Weights of a small GPT-style language model, trained from scratch on English Wikipedia.
Size: 15 layers, width 128, vocabulary 4311.
Architecture: LayerNorm before each block, learned positions, tied embeddings.
Each number is 500 + 25 x the weight over its row's rms, rounded and kept within 0 to 999. Layers, rows and columns count from 0. Numbers have three digits each. The size before them is the row's rms in percent of the matrix's.

# down: layer 7 MLP down (transposed), 256x128, rms 0.114, rows 85-137, columns 0-127
# up: layer 7 MLP up, 256x128, rms 0.138, rows 86-137, columns 0-127
down85 092:495513511475483471476473511509522505509525524487508537491474522475546485526499535518480531485488487493495534487482494504517486490537495529522534480508500528493508491554489518488507527480549476562523463461483491488474522517475471539467496486481496530561517488457493489500486462520453456500445496485499507451477509481543504489542464473509469540482500464497494535498495507462504484477543
up86 091:493509485509502487498492488545503504485473441483496538523482502476535527484485474510497433513476488524504456505502482452516472467521552494521505521514486515477463482518536491530518497491461532515535487476436480498499527490521512511525508516511499483520527526504469475548543529514462521541505496568498500497500489501477502503506521517511475531546494515472497433503494467487456523504507
down86 091:541515481475529512497551498495483467572520513483513475516509516510477469519472521497469526467474454508536515534463537556519521561510505463506473507481490501502514507483515515507494492497489505499540470475444484492488515515503538506509514523511462478496493493479467552495471433494477539438498510490482476484499496469476526520523541510507461520497494518515516520480494483474526514503514
up87 103:479482507530531488441555441490512510505522511463539501534516499470491553524480466490497510525501526488477519514503480548491491507477451494481533572523513463483493478518497539477456469486538501487473518505504536511507481484501534529521481499560504484511493467521470499503479497536526478546500513480473486497510462525485514502494490544506493502514475516487498496506501498557545504484483
down87 114:534456449514466488463462522489495520484492480503535489485548495488509548475489519479495475474512449499503502548533497529498474456481484532528498488462507470517489517487522475480477502500500512480442494489519521528496509515524535491484484477511538497516522500524467483489488431495511477490502484542497509505512451504481517498533504479504457582532507540479491506511516468487497468497538
up88 096:483502498483530517511550474500469526518475556485472499473489505485535516535512547492519518484521466482495456477506526453471475426480514538543516519512506484471471485535521506501528481526513472511496523468488528526480478518525502473533507498536517480464502459508496509512493506545481529489496516490497522521542485519527443477522508527492508498460503462508493477529478557509520532488499
down88 083:489490496514477472504519487476445485557525483510509476516461499552496504499481489514493536477468454509507501529529471497546471531504497457485490485510506509524491477471525481496487469557504489507507503511517484514522495521508515482484473521531476443535479453503446555536473477504499534470483516487510485492502450514491439491524489463450464489479502513492498473537524500504522522510479
up89 097:471471479490513464511538528521482521444503471492509501481508485486500486480510505506511538518510562447511543462505529524469496456491507556469437533547454536537513491492517498472490487506486512487538483465480508463479555481514476517503484498486477495491474541511489500503479525486505498515489497523471522504514471462498506519536538513548529488523496514486487497507487496507461524457524
down89 086:510531494546459509529498496520488510508537488510502505488502497516517476460495503497488503526470523493526547521518503527505559494472522521490531568486517471520501471467526520479496496477473524495463486497526524525472497495478481541455512512487529467505472513548480472480513497486532481503515517487470467459490509498501529512512504498497494478551548558524560527444533483468467489500484
up90 099:514487472476464491482463495511475519502552491493521466512539535468506522552483446506506540505484513505476487503523483486509484511533473464552503537479526522553483500518489527507509455468496461494474502479473534458513480500509492493495521481543523475491501496496498522510541487489514483469481550536535497490535482476474522476512514532517501485533489457517497479518479535489547514519559
down90 108:506495501486541529510469500451517501509473500444492541432505505505478523483510522523520506472543463515528503476443473554459489481499530498463469471497488506496521536532494475499519496510501502508447471519502520538560486508496495504509513495542562493491547521509498512512529489467496499515497480479495511491484495501516481516560517515495458513518491495495519531441505494474495491524466
up91 094:514470510462535497498483473544518554485479512502488494460496491483452508457483540535509446487548477483534499519475480489500527489519530534525517505511507474492507499507515495505480468553552490445486485480504459517523466530484489492506535510500497547463508493456463491429462508511480485508505504504521520540526489547489514518504509500547477504520504515487503477486529509506524463491499
down91 090:487494506536509459500490509510489477471533501486549511496517488503533473516520516493519515505489553488477484501487476490516493488508545487530513486502510489533464524500463490437477501484496493533499535528523516522512533500466444507493466493516515447483542523537526482520507511518524495523466494512496491504507517508574525493522500515429437496469527507476509478502535450533483537510521
up92 108:470462474478474501508509486499455491468510495536517511489479507478527493509510534498451500482466503466479503469496511501501529512520490482531481458537489495518501530537500504488461495518514484516442481502458541522536545526526463484511518546531508503433529516489475524504500541446518487530527521501471513500481512491515547452527488478507542471527481513487558526519500527511502483497499
down92 115:482490505528478540503515510505481493550489515511482504532486451516511523507520503548478523469466519547568497493534472536518490507505486545474555513531507506480513474532503505441527476476517499494503464530530501478519505471471519465494527540474502519517502463518530477518482522501511483496513449470552507528504534512542518508512546489474480474514475495501498480493535474518527518493533
up93 102:539529507480473469490523480519490480505495493491472505524492464476490537520533496541486461487493506484460488476484491485493492491511526468521494466461471484549510530551537466502492495525490525521513512516472496495519469488539456460515500456539471491479528497488456513488524562510489525523465497514523474517509550498477475456462462493527543494518509507495533487460499514505530554519506
down93 094:530540474519552507483494516521462495503535500485500517503483485489456506486530464496452516517468522498507508492503540506495440534484529511447492489491472478497467439502540539484502447531456492500497491469498520505512483494485516513485500548502504485528498508486545503500531504500485523439492492550498506495511510503499533489511543540466459461472512517528511461482488478469494535480532
up94 106:485480520473499514530532451509475497501506513539495458488471511499486490470428489488531516495548481489508517528463450549506503489498468489488493512528535472535502473512450473506537458503536570482482505483520517528537488481528508500537499474488493458439454518501505487478485506496519482514492483471484515505495498511465509484491503502488510488493520515506512491568485470471532540484500
down94 095:533525499477500511495494465517526507500482527522496532480467513513563505507470506475541486475502513516519511502488543502534486494480465519508529482529513454505486541515497512561506447498499483508493497504547462468488484517476525477459517469500462480525509484469493481493508447493510504540508486489520488537480471486474487519509542476578453441520451476506483502529481499502503495509492
up95 100:507496475491497484521517508554505501524477507500517519545521517496486507500567494506501518506557522463489519506468515499490503526477473467513470534480530532483453499504494516509548448497486486485513468462521531528542493471501475563458462515524485514487474526540490508493503498534470517482533511496484515509502482467508526509489526542537479482471537501530539530540488482515502475450480
down95 097:528506495496512473515475436508479490507474510468522525496471453558461522499518496517518548487503515547517494476447495503556527500486486524510543495509506436504505501507501503483549478500484503483475522482433482511471505469480500468515475510510496463469523490559465472525513511504459493517484495482506530518466518516525512498526529504497528497521491481503473518500452465513489515495545
up96 096:489520486474527529527514516518508492517476479491501535497472516507507518496462455478478509514469446491536495504496508444562513455558493514552473521507491532535550520510479521471519483517522548514468483488470499502484541525544503468521496496514493484458483499478531473500541525507481494532483511467498534524502486505480490524507505532524504489495535456470550508486489517521485477457489
down96 094:459516485487485493501519471527472464503489481491520520488479521444488466491484514503463519539468530509553510524507498507559514490477530530519474487489476491517540480456491491485518481471500468448478480480542543476479507518531504515506508521489475497577497508458514494498504507520509510483439505482508476525470506558501518488517529472529509498482512518485503452501487526486523534457522
up97 106:481535514501476556542540482510441482468502467456538499507494493455477491497510475449538453479515486515495486501538520480475535470502509524452511477520491477498481516479465483516516508436490561450525513487488520508482498503519497516536511508539500518502501531493505481503486503512467502518523531510548512538513484471504498458557496502512512510513476482507479516456490467516508523486494
down97 110:493550503482502508541468447501470517501495529487489499517501454494453485488531508464499502495549476470517506496479482484458477505524510554484496511496495496472487507506500525492481505507526501435522489492528495535505496480495503527497534482494532480485521520560521513459520490495437505520523476499530513499442524455522489456482543503538540512518489524507500523482468519527538545526486
up98 100:472503491468496481464510515487510447477510492498547497466530539489477486519473484489477511464518479501518476447478489509488492474529515490478503480442533511499544455492497498547539444503511542483482481472485480507516511523524535511539513483485500463496513495456495472467539479508468496503446515565494502464496495523495524496531520500490522513476506495518537496482509501503467571495505
down98 103:432518504507500561468496505516505499504512527508487478505529540493447516498503479498537511532513457505498484494465517508519508477525472494470501519532470537553549524521506479463477534472465533519532486530494507493489481525520488518478520495485515512531489502500453485486463489497452493515499501513527500473505495471550501450537492485518442494519479499524548528529494507511516534547520
up99 098:512492476541538464484546510467514503472510491498484474507459502493537495478474490506488494485534478485503494486513494510545437515494490531520493470457522498527533494506503449478516442569477540466511510550525492519481462499532509484490533490421490505514541503463545486525491528521524491481528521509501518480516529513488528514481498503465491507479479499497498502505534506495491455472515
down99 088:494496515494482577511505497493524449488522503443465554521513508472535514522513508499519504485511508476445439499468492472488529510466513488469506497498526495465519513456515522505490506474548466556508456525495479484472518466540486522490505499489552533511518482488506496479509528514497521502493471509521534485517493548523528500501508476521465481501462444499505517507529514518539499503488
up100 098:502482512462554520498487498554499457483524513523472509479518515475481504478501492539509476471482520496533506476461462515452517480499555513500530522522521527512510480539515533479485496517530489500472501478497489530488484505508529540490508490500440459520505445487487499469527524525473499511556492475479534486509484513528509519496511532542483505470455441475502464496492495523543503463482
down100 088:443521474474457467523461524536459499481513500516486448527496488459490464503503527514534503512506528487477519508532494552515457536535536488538486532477481514468500470532494464459502527498489482481500545502521513520509576527478499474472488506495516492508475501471491501508530510532503491501507507504534459525494482515543506516492503478483522537510495532539484504530529495519457535515485
up101 127:490533484483487458529528470548468453521470522479504519522446489476508515500489497510460561487489478474511472487517485501518529507502506506507434501492468476485494542527530509530525482519529498476452480537495488494503536514517492447485483479465490532501502521527501481517495511484471514499511524530506483497502540506480525507477474547428489550507533527484503495515506480516501469507448
down101 115:517495547482502480536483505478479501507522532484522506519429515492509501468519537542494497513479514524531507432519482462531544478505473524514487526478475512482492506485490464516501482488512474465500487524468504516504579471501502478529478507493518533515503494518526511528452509504482527480549538541503482516442484517501498480494489501474489517519556498472520513482465510483511459458495
up102 097:517534507539516448483482526433488455513505500500497518521471542555545526502477467541506463520529540463498509506518492481490440463504505489518479535501528493514515511500489484491501510509488538494514484538494494489460482520469560509479547483491480525521474474481526482533546529480501522480444542520514493498524546506516477493496497500518521472498510480515501491529476482485521475492506
down102 106:512485502517485493506538488513483496468517496525447564515503511477482514488476498488490469466454524500546478498456515461554518463486480512511496471497476522462504480487509484479487450494547501502510495473519463481501487491535546500494492527523478479501474492488499508492504480530446513547548542496496468484506484513502521504514463482536552473520522499426537506522492515525501486525519
up103 094:510533480480462453526493510509479489476504525469479542519522492493531507456486494499486471488469515507491467475499486493501467486527479490545501469505486521520516497465468508487488455476472481497507507494541491513492492523478525468521553509494440550495496506492506561496493519443506529506525470467533519457491455505477512508516481527535524527514499504514474479475491460557484500439516
down103 110:435518545492509493504518507497512476493501506534545481521473509536470493506517554505475531518548537479462462502492508473489457483530509510461528488535554562512486511493521534513525521495515507507517501490525470488494553473549463482519487530490527498484478499499518492510502500552508501505511473497491480487515464516531506474500476502491506502485536467445517504523506482525513559514467
up104 093:513495441521471508476512521480514532500500532456501472517526477464512516522515530506488464509537478448453497482484476465480479447508509493522514546495518517494535494473511514511505451549482549513504523499548509447483488499542525517474481490509482506525490498525490475489493508484541519523522479533534528513465493532500483471536510502480483507495476477523482504539475539477551521470496
down104 102:516526535518494481513484468485508503520494548476540512476537496437495539487512482493502525501482540516507505466486529488546450514499486488449503486521491523513517474503517493500490503520517514536526484512519485503527512532526519440514453540461481447500487501472483487510470493508478522517499486545497510522519493515520505508564544496524432503502516507521528504518443468513520497516536
up105 089:507449497544521461500514516491454511465478513530485569505531514538505495487486479477478499530537476484470468512574492494508507501513468466532500500494484494493566520497497509475508486514548474477512487481515496502515465513486505502488511483497476499484492542509498520493501507528487541542523521467456541482472494507501502494484523553512499506503524497541469518564478494535480553509507
down105 089:538480499502520497521453488479520507500534484487507440520509502518502518484480488470487464494502514503514514515509534523495478494487518519522496523485475486461489548523528447505481476468491429521536464512549492467522517561477494512513509506496500487513496534428498453498527486485469526537502532451503521508469551504474501504461499482515468486510482462497484491486492487483488488455534
up106 092:521459555484496473501518506497541476475514530491531519460514494518477480467462497500519498487500493455518513497541475518490499483464512452484514492502513527486527502486461494493511496474560522499502519508517565506510474466482495501503500524487421462502476534511502503498524486467534518475549511431500499505501520473497470485489490493525482496473501496516531503473459453533515547535507
down106 095:532532511464487469527521524509454499579460518500497508545491532480492483507526483524536543516500489509489526530495449459519526501501472481484472524456470466525505501507507540509493483536502506520530474483459520473486517558509469484479471524478504517529494514490519478451522491501506505492459517528473533533470517469547507477504512510524479479545522496466494522501494507519473497478510
up107 100:499523489476560473503506540505484501496461488472463465496495476509471481495473452524494499497502477480468469539528477504486470504503488529447511504500492481491518505483522507515524515554498503543516443494498529509494491495503501470502523471488475502452507513538486479517517518488464562501521539511518542572484484476492538540470554526500517514498508536493514495547495482520519536499507
down107 093:460527517523529512454451543471518487492457520517517506533464485497517511550518507494540475502483518499485492500496512484530510537510527515466553502477491518498507519459468486475510569502447488522537483498487500473494522542487507506483519490521496516523498466486469461489545484520466514538473515500467510516510463472511479471481514493507430485528475545510496515490513454506514511487516
up108 101:491497476487511502472503505512502546475476531535481566451482457503503522450513501483531466530484513471480519486487474487455524467500475544528536504462533544481489507500516544491537465506503487481517497527463474507522490538477515548481518512530458556531498521510524514489481490483492524488505495480491522497486486487506519519483521466514504497530485514546457516471478470535523541491482
down108 096:463570522512520473514484557461477477511531534501501498503483522497493476497459499531515481511469531484496495450458507540494516505486506472474462535496504499511516469506517510497490509513475501501493464504521504515508569486526512495500514510501530508538493494493503449529511485498516449479495509503441450515506534482454470489542481478503548487505536496550491502514529485476481451477492
up109 094:503509551510466525505518476482487506444463497492467467515491445492577500524524534486496515505507448498489500523482511495500485497517481455542485475527501501530486489543520515490494514516498501469492489477487509489521521486542483534460498531509491517506482492482492516505519501501484502534479490511479526513523485532592485516500510550536479515448546498468546498491524489510467495484473
down109 078:497535473519513555463493531474515492533488484523504485508505447513437532503486477523519534557497489492498485523490513489540494542529507552530507505468497495484453491483528498477507509546541535475518481491495475483497487478508481498526498520533486495523490516530513498485515518491506451469474473479529511509520451497464489486555528514516542533473474465519486487524524478490524549508524
up110 097:503498465524527522496511481534548469482515460534535515477490500536500496467511521522517486462484472470541495539538516486456500511471517521552513507515546553472495476500506453507510479511511515503500487442476475507467479538529512473494496485470459479503495490495507483510509489488509537493482524492584512477526512484461520503476502467521493484509526515453496519501528491443486483511521
down110 096:450534477510496501498511459495509484518490492499526500502489490552455521495534512518494504505515529491473486470509467528522543489483491459529519540541473516521501471486494515491537477472498522549517528499492501498531495524500478516519501510560509542564510469520542497541479554476491496473492491528526497499507435504535504523550500488522456458496496535520526513481534483522512527499494
up111 098:488453507500474526486519520491523457485465463504517500497554491514555541498502474464469496476518513512452480466506503518486489511529459514506492519481492495504481488507533517473535540494489519467472484520504510496500453519513517543501501495525520556475465489455458439514526539501506474500507481537464496513497495530490489523529515490522470500495585541479509526508488481505498522483505
down111 103:470495485475491516481527515501501493564474469474523454515459486520455516506520516501486516509521470472516518495476494511510517524459506558500486513430497526495517552465529494516465542502516520486487487542515486460490502496525485482490506472516519495506527514552511484497487524466477516480532491509514501522537494461471508460496505495532546531493448473478516501525498516491514456515560
up112 098:511540442478511483528512486537473463518527527522479510508498506495540501490517546466475471479447530541503538546493496506530539463523482493505471475481503482473489519508455500477499471473551523527486498549514510516473492516501524506479463471531483513496540539498512444484471484484533492536474547514468512495467477501504509519490462503505476479450471477495485500508492519516493524519509
down112 110:489452420442516498478515503523467485477503475513519493500501524513510512495537529494495495485476565491542512528483477492509487513524497505534506452533469478532467511497523486514507509508523501486528477499510496497497503528468533471487483492502526485473482503536492513515531468493538482539517519504495477535470502490526483499550547541438517477457497467510475546457470502486497486529513
up113 100:505471509490504510505483474509503520509512517495489517477514484475523502520488552440572446482511521470487488458464504468501513494503510482522532515459538539499488506529508514490497479495452535481531504491496484436469516523514452514489499483501498488458453521482556542514492479482506509494517493485445504518469527506508518448497486538501495512516516479537460550489503504477519493478479
down113 088:530535487506517479516469496522506525510484531515534456529480496493472537480494490530492500515430491517441529530498492528548483484457521509513480548491488505527468471489471533495466510514520513530453457521540512497545518541526519476493527501482509518536528504504521499505517505519548481520496506520517503489496505533453510510517487499476517489519537523489484481500537550485515555528474
up114 082:461465477465510490525518518455472538509517488464514502498461508512528464512499526503502512470459526544473494482498420476469485498505516472466514484472495536513554525484486507505503484500490531530485510484499475498488513515550518484505508509537506524489480459472515529442517490515439532555499476495492510508502555482498500511507534526517492475508493528508493504511467484547499450491490
down114 090:483514492467545490517492521474508494532502435505515498487519487502553459451500452501495505503477463484488523501485538544509531498488532508486504494463472511508538504507486516503483471526517530535501547533490497441494492527488500490518507459506490493553498524462480477497496507482510492493510549534494488472485493515479526515561480512511506505506542527514557504537429516505504502464499
up115 097:500457496483548497499530486518507544495477497530478511520505464502541502524506490487491475478540475463493488527479505489492544454485497522463512483481488515460458459480489511504516496481496539462487550478444527518500531482504447492530505467462511484495485496529502450507508464466507488499539579457451529509493474487486508517494497487485472507502509524523521479514497473520469495483525
down115 107:498476507471503555499450473543486508500469488476467510467494538478505451521450505510510518516544501520480493476525466513497485534504503557505478481537496556516510491488523518506453525475569499522504508500491468499532515513518506478500483518484473461523492506553498465493533519488468500486487445501495486471530504524461499500500519482548465526486485475494521539514488482510527480525476
up116 100:429463502540509541512490510502493528470509497470475497507483515442491490493526511460520520491504485482486517538499497450514518484527511501477534507497466494500494514516442486506493476485555521519491505484500465479497521462544543527535513486494490507526480492500450515540501518559470474477511501472526463467520454480514500507493496512507517539520515480476495515511497469563454515478506
down116 098:513511490505492478481481502503459472470486495527519461479473479505480487538538499509528516512518505528529494468517504489508467482488571523516476513511506518516526535487538488458467506531486560488505523487482490531440465494499509499502509484502506498519460466481493497531547511474474488448490500503542499488502545517539492465516544499532519481453478521519511449524491501459526446518501
up117 091:513512467465503502497501474496485532443491517503539497492524501494517536485464532528502564475508524469472491480488543506516485440461529516519505515541495514496525546505524543480517470525446511458503505533491458475457544503467499513474499521508493527512488468507491467477445503479478490487505477501528488545502522494491486491496519529516521486505451506461488488513542472505501533521523
down117 094:538535513473511475523511466487491493522536506520476511516488501484524506486478470490508483510511469442444522495536525515510484516428486514487505483480468490489468567466506498469514496501494482492439488539511496504461503535516483523507511486512498494491461451525457469482498492486528482484482527484478456483511543469478512538488444470473450496538501509518489519485537494488508481502505
up118 097:505506479493515483497503553552522478494498464462523496517522501502519539526526486554514472520516514455531517491538509467503498468510516504481530478450493481502460484472500538461464444476492505509514474447513502468481488552500551494472494519548469484502454538473488500481485486531513496481545514488473501496506455521480510500508496486521500475503500490518538489431489494519520520504508
down118 094:503478479502489502527523526473492533548526526527511451500436498463514486459532519524528496529526495497495502540457512519540515506472491478473534496522513500528486501458473522478550540502474538523536544519489499503536521508508517498524471505461477486490486455533502480487496490492512478470488479494508529553502508504529522460500497467488463544509527561492511491484509546526498512488496
up119 097:513458479514532444529486491519487515500491495477493501554493462525507494502474444499492452504483469461534470500517485466487509470487485538500491506539505499447505499520523520529510503460508487539522536544473467510455473501533474554507461502522498490490507504516485485505507510516492488485508479478500476512493487464480537488496505537471504533511512471530541475512552440507534468535493
down119 097:467526472452479501545493506508505467545532501493512531517489507464498499506489502550546500497512521513526525547501502475510469542483510505475494547535503511503460458466520485478483466476512480486482440483504533507490453530466489491457507480484502506551529490517486496495516474471508525503506468505514493497504518548479502531562484490486469517475476488514490470497535530472512495555532
up120 107:502520497505516512524485486488490517470526504487486503517510490498525503509531511496483462441525495477467489543516487472506442470546489502516528552478501521478470489481483533517506485461454493523474488530447459487486543484524511574495505532480510526531512512520480503504464460518534464519484475549508537502503530440512492502476503491510498546527515499489533498487517491475485458524487
down120 110:471518478490513516522521496519507465516535531484491514496469486432546520468485506522527463517530511516517504496480507467505538469416508499506501488521520491564501528487444504511501470515496498478494476518491509483513441508484461527483454490481496514529525510450469493518506469498499488466448495481483497516467481543533482508482505475485499496527461517484463485478505490487506521453518
up121 107:530535462465466482504512469495484547510509532497489502486502496478486484506544500557484482525499514497511469526528515463466468500513481504511513438518500528460486512477513483496518502490462521446489487521520505520489533460508525513526551497562490475515485497534485435490463504515517500511466481488479499482517470501510493505483478484505508473537517458471537509460551495523504540516540
down121 104:489518486513487479492496500481546533500545529495476511490484475507499476525487505464508499554487499516468502490488502500452490497485499511521524435519497436500512518490542495539543484505517470458521501525570519527542482458501513488531493511520530475505469473534483497505519513498485497528499495507534444444520508523469507489493463488467511503476511491450481505447529505500516527476467
up122 104:518506485481512528479494511487491495489507473491539528559542466493540446504541490518548523466463503476518496501467505495497488530482489459498451495484484482498505532488528495518496520525462506531453504463508490516517516463475490508527509473524480519477539522518482488473479526490463506501563523510487534508510502503472506540509472529433513440471530512513502513502471499465530527495468
down122 111:501517524492518552506512449475466536484498526486510540473522468512524473523478488503465498529464439445529526549523504472512509501534500536527514519526506515482485485515482574486467513529495516509462519528487556506480488447486491505500478516467513495486510503494517492480456456492494510508541545507485530497467503478523520524533492488503454475498486485490539515508474493489485498510475
up123 100:493501506481522466492507481521454479491494515510509452522497471483514537498477484503493539532499482491500509526498496497493461513507500490499465516501504499519472480513481542502512492437518490472474551502528480474471486526570514516465456564464528506495531488474473478497442550562522523501509525496454478499475519465508468504519527505499470517520519498508515499499461480526470477530471
down123 112:505519476478486517481537544489498505495502476479484522495506497510472499480544511481463480522511538476522497497447465528503478517510463503519528499492501549476486490516474566510522483502487504503504488512526453484517549450507491481478495473543499485464554534476470541470503497483543514467451504505452500498514465521504507497465522475535478497477506496502476517460474565484532494496474
up124 092:493488517491514490504489486494530531502498512540493474520497469484517487501489496456493478505519499458476509462513453512490471541504497522507505492524517473531521470474470461494475479527476506517491506531520473501517457558486507471487515463504509488505502564490514494528497523553526496495526494495485538520510488470408522519507476546501531493483477529497489486547529496462569523479476
down124 088:503518512489495475518522514492500466490517477503546572531534501472506545533507563480518490507528522522474477500491500488485509514513465512512509526492488470476501505470479540502486541502491481483520526520496514478489449511546474463527539489487511532554565484474511474525491479547472483556545518513518505508480462534512492504503522496484464513505510507510497526504484499530504522561493
up125 098:489456520516547518457479501565506444474512480481481506456492515487509496535460483497502517505525536475506521529491540484494482513499500483512498517472518515490503526511458490511531500503506488439491484508499517447504504540510528518497498499504474447544494523450487510472515506534468502480518527503475534493536476475483509508497477501452499559494523506468451510447514446508502513508502
down125 095:530449484488465464477526484496466504536485533536476468519484564484472497535481527490498497491466456519514501520492530573475477504489521520507486530481489486473519517531454513474470490472533500502465535500487480469530527509497466554519476504499516489511510491496487485516460540530478520481526496511486526465539478506461490467493519496514491463541539516486495521488509492463477528480494
up126 100:489481459514518496471502515496454506524560558456515501457478491479511461459509511480491504529502514501517535512464519451505494511522487521473513507500464479496475497487469532523487518494517545545450491493490475491481496511500504516508518487462497529477450470506521505463517522507459550526513467490455498524519488472443512484504476495513502456507527508477485517531507476513470534478549
down126 098:500500481523525470460526502499518503536516494442519473522511448493542459518480473500480510500552466525499479532528534497536467540486482516501500495488492564513539486498542538523487554508464514493501534525486517462489529508473499470503490467444490504489489494487484496510513515508503499481507530521508480509454503471541510549500521535474530477528516525472524528518502496512515511498446
up127 095:499484517461440448503451473517508466419471488503488516516509537469531540532524487559521500516504497513482473529464463499513475493499515464513517504505491500503510472471484472501517469530504519529471518485521467543538511515495472520536505477512511502475475499552501494498506498496468503493503495523493510503500490501464488503491497530450534509517567491521515492478502546526450519494485
down127 093:531474533498485521498512514506522513507496486493493495505502518459503505498504503483480482520503511559468478492488482521527487536465538470511519547462504473498444478479501519504498519526494523562499462471495465533456465477500508504510476472498432540497525532519494520498486488472522461538466471501506518517502506530489475479429504492505502539475498489480526520464460468471528464489538
up128 089:531515482485466525486557514517511466519521526436498483487500476507494519469479528495493502544517521514477444504475450444500532474513529487535513488534531488510515471499477500513502504506516491470469478476480471534497518499480519494519470479526516509502468525499507485526503506491533523475476515493480475548530488525470495470477518512484484551480461525456508475532487473549452530513536
down128 104:478525504481492511533521497489512464549503520508487531502485545502511469492493530530452530418500506507504495459491563505525498498448524499511501450517503501495474498543456477464492545474542496498548482455471494509508473471507502495500514521464496505497470516474529488528493544530484500498476456507524469505539513503472511506517511498466482478451501453515500486490516503502507537495517
up129 091:485525436507520528495498482494499514477508496526539505516538470479507471507546461511541518484511529474501520554444486497489509490488487432485478473492512498493486474518501500490469495511495507471490511459491495486535532528472540521486529476499477453461535550499493544483467549489526476538479518526523508496514503504513528544473478527483507486469507512516464496540504491445517489494503
down129 094:491541520501461488488504493546459537507502483538547472510473457515536466529489516482509497513543446482493557500473488502544574495519504481493501513513476526521508503519487511500531503503486478502476480524493502540462455489495525518502523542504470515520460524517522506478451513519501474509497454501499487516512517486461512457544541518498470477514501523494476525500458503482505489530467
up130 114:485465553525483499481498484451487505513522459501486478522495498484507470478504507475518506458530486456496491502479523502477520524519521481529482524466554472554464501509521491474525501513529512452489485464489464474462498517502515472502498512518513481477512481498539478505522500509536519461473583541480510487505508532471543487528510503498510476537502485452533486515539526459517492468494
down130 122:472517548477508540504548504462501470519540515521494471517486501480519469506483495473515486477503505502478486483467516484513486518503516468502503439531494536485490499535460504466490507461535491487461468489494528500458456499519491488495485549525513480500466478472520518504483517514483529536493495481535534452542467492480496508521515467442501517500516501458462563503484495537497456525485
up131 098:496497478507518477501489515480539516536456464537501509477476516494549495502525527545486498517484469490507512472478502532531491539477569510512527504521514489482458499499476510489516519463509516462509514457528512498527543474464472506487510521531528503496499525495504543480498512482525480506512486476571539511535511457481485533509514519469483468480568502504517529479520527510543471476480
down131 096:463505506511505465530502538519454424505491490510499519516460533507520509509493504514501541478510489547580488492490533483470494497449534498480440502536476520524509496487492494524478456494547503475526506518473481499510481492500505509512488492525502496465491495492521476471481493444485502501488546512489474472473485531486491514571519503474500489476459484525531505533481493502473534525503
up132 094:507451457513485467503501515509538542457456537470500496537504489499528477529510528488506481480484553506505411489505493519466481480486528490548493507523511513529554468516503470472493497504468504504475502520466518477488531530497493499467485502497503463523498508462513526501544526454496516498540490515477478489506514465476551486521511507486481529545487509515493509498527462516478502527536
down132 083:504518507507520485563461516489491479550502483502508517514519525478501486525485480533506491478484504521553532497458498518507493535434476491552498494495520469456492482490505455502493485496501515517501455498504507517515461490487458463531473462517544465495536518472484513516501451489461524487483533509469447466529468529466477487508500506545514492513496543517480480503539500463497525509516
up133 092:474499534468473481503506510513480528510448541466468479504447543544510492488485541508486505498513512506477457485515474506519476497490501496503494530476491508535509517479475554517495493521490477533505516479446583482508526504488513498551520475481526523475503476466484489510520536475480511470471474460474514500520504485469489537451489502513539517478496515487493526533509527505500561464488
down133 078:472575472494510478502484507479484544516509502497486531524507459499465495493494521523490526508502494486546526513496528509546483548497507542507492472472499472482502508488481467506533441521538484525542522489504448491532535505505455542549493477507537485500511481468506476484477479508463507469479523502516478510476503497454513495511469461501472470444473486521524499520505485487450500504472
up134 100:456498478533485520495515506514516493474514495512502548492452523476519512503526486529489478413511482509499472473478492507501492510535489537495525464506507523505517508491522505555508484482538492534492509536526489481478533482485515567536517532499435487516501479538543521452494480520509491535511483504509485483492523470465475507483507512503557531467474517451502482484503474510516468505469
down134 098:437487494486424484509462458485532458522511514519510479528477469490498473479477522493489546493534507499504514504471521510497525493519485500491518491502455509523501506479485495459488511474462452530454535505479489492525532532482480503474514464492544530533481523500472489523532499525503492491505485519498478540472478480543466522517443504496493452503503549518462481489550483505492499494478
up135 092:486451510489538531529534482491538474521513524508492530482467492482495494465518525497482500515465536483500508487537497482490526478470495510466546480514454527517481501533510500492511498479483459490505516530515524465505528496535532496472480484522481513520501514505463516520490513525497475541503506486506481589465509463515507524482501470459506543447532525469484480453460479510466487485462
down135 092:464492528501501500527522523540488511541496452513495473461496490448469457531491517509496503514503536492538493500503520469461474465500464488490466517485492520480485532507519484527498460521555521538516542486450472501530483522469521484518543491518506506471514457494492485502494486457519509521509529470496494474506486523444485493513515492550529512476505507454518484485507555446505502488533
up136 106:516500515469463504500489507479491480472558464534502492461462514525489509531521506529524498516524501493469507453497497533499500487528508511502497525518470480505498484487464464489510510487461516523494550558510506497521505503499451529516444550531487500503470461522481529499479514505534515516498507507504533505551528500510541522461511467539509462505499498459530494519472437469471539505467
down136 102:541519523487488532536458556505518467538523466533476476508487503493444534510472466499523489512484536479505489516505501560490533508468476555479506551502540504524491458435519436461499474499500512517475512474516476498487494498506492499491501506506492487484519503500477476511540523531496509476501471493506490512507502491450514502519479467514464515494495471483459514466486455462519483510478
up137 097:494511499513505510503514508503506485478512495506471523564525486480534522552505484534487505535526476500497539479522492524514474474496452464525521498503509491508528488509532529476483463496473518495503441497516521499542540476497491486513488459535519482467446515495489464510441517508486560559480475472517534474519506532501483519454498525502544529495512533527468511508498475493504458522477
down137 091:502465502488486474477480523520484536490473498512529548460519479494500465509547502479472492505463481479507506517478431526486506484497490474493502519488466479542501504531545502521516525475539475517496533477489514485462505504486533510497495519507482464498529467510557503531499461448512430466501538530502507491477522475479479504505505493519527541485481444459523457500521523487497494464500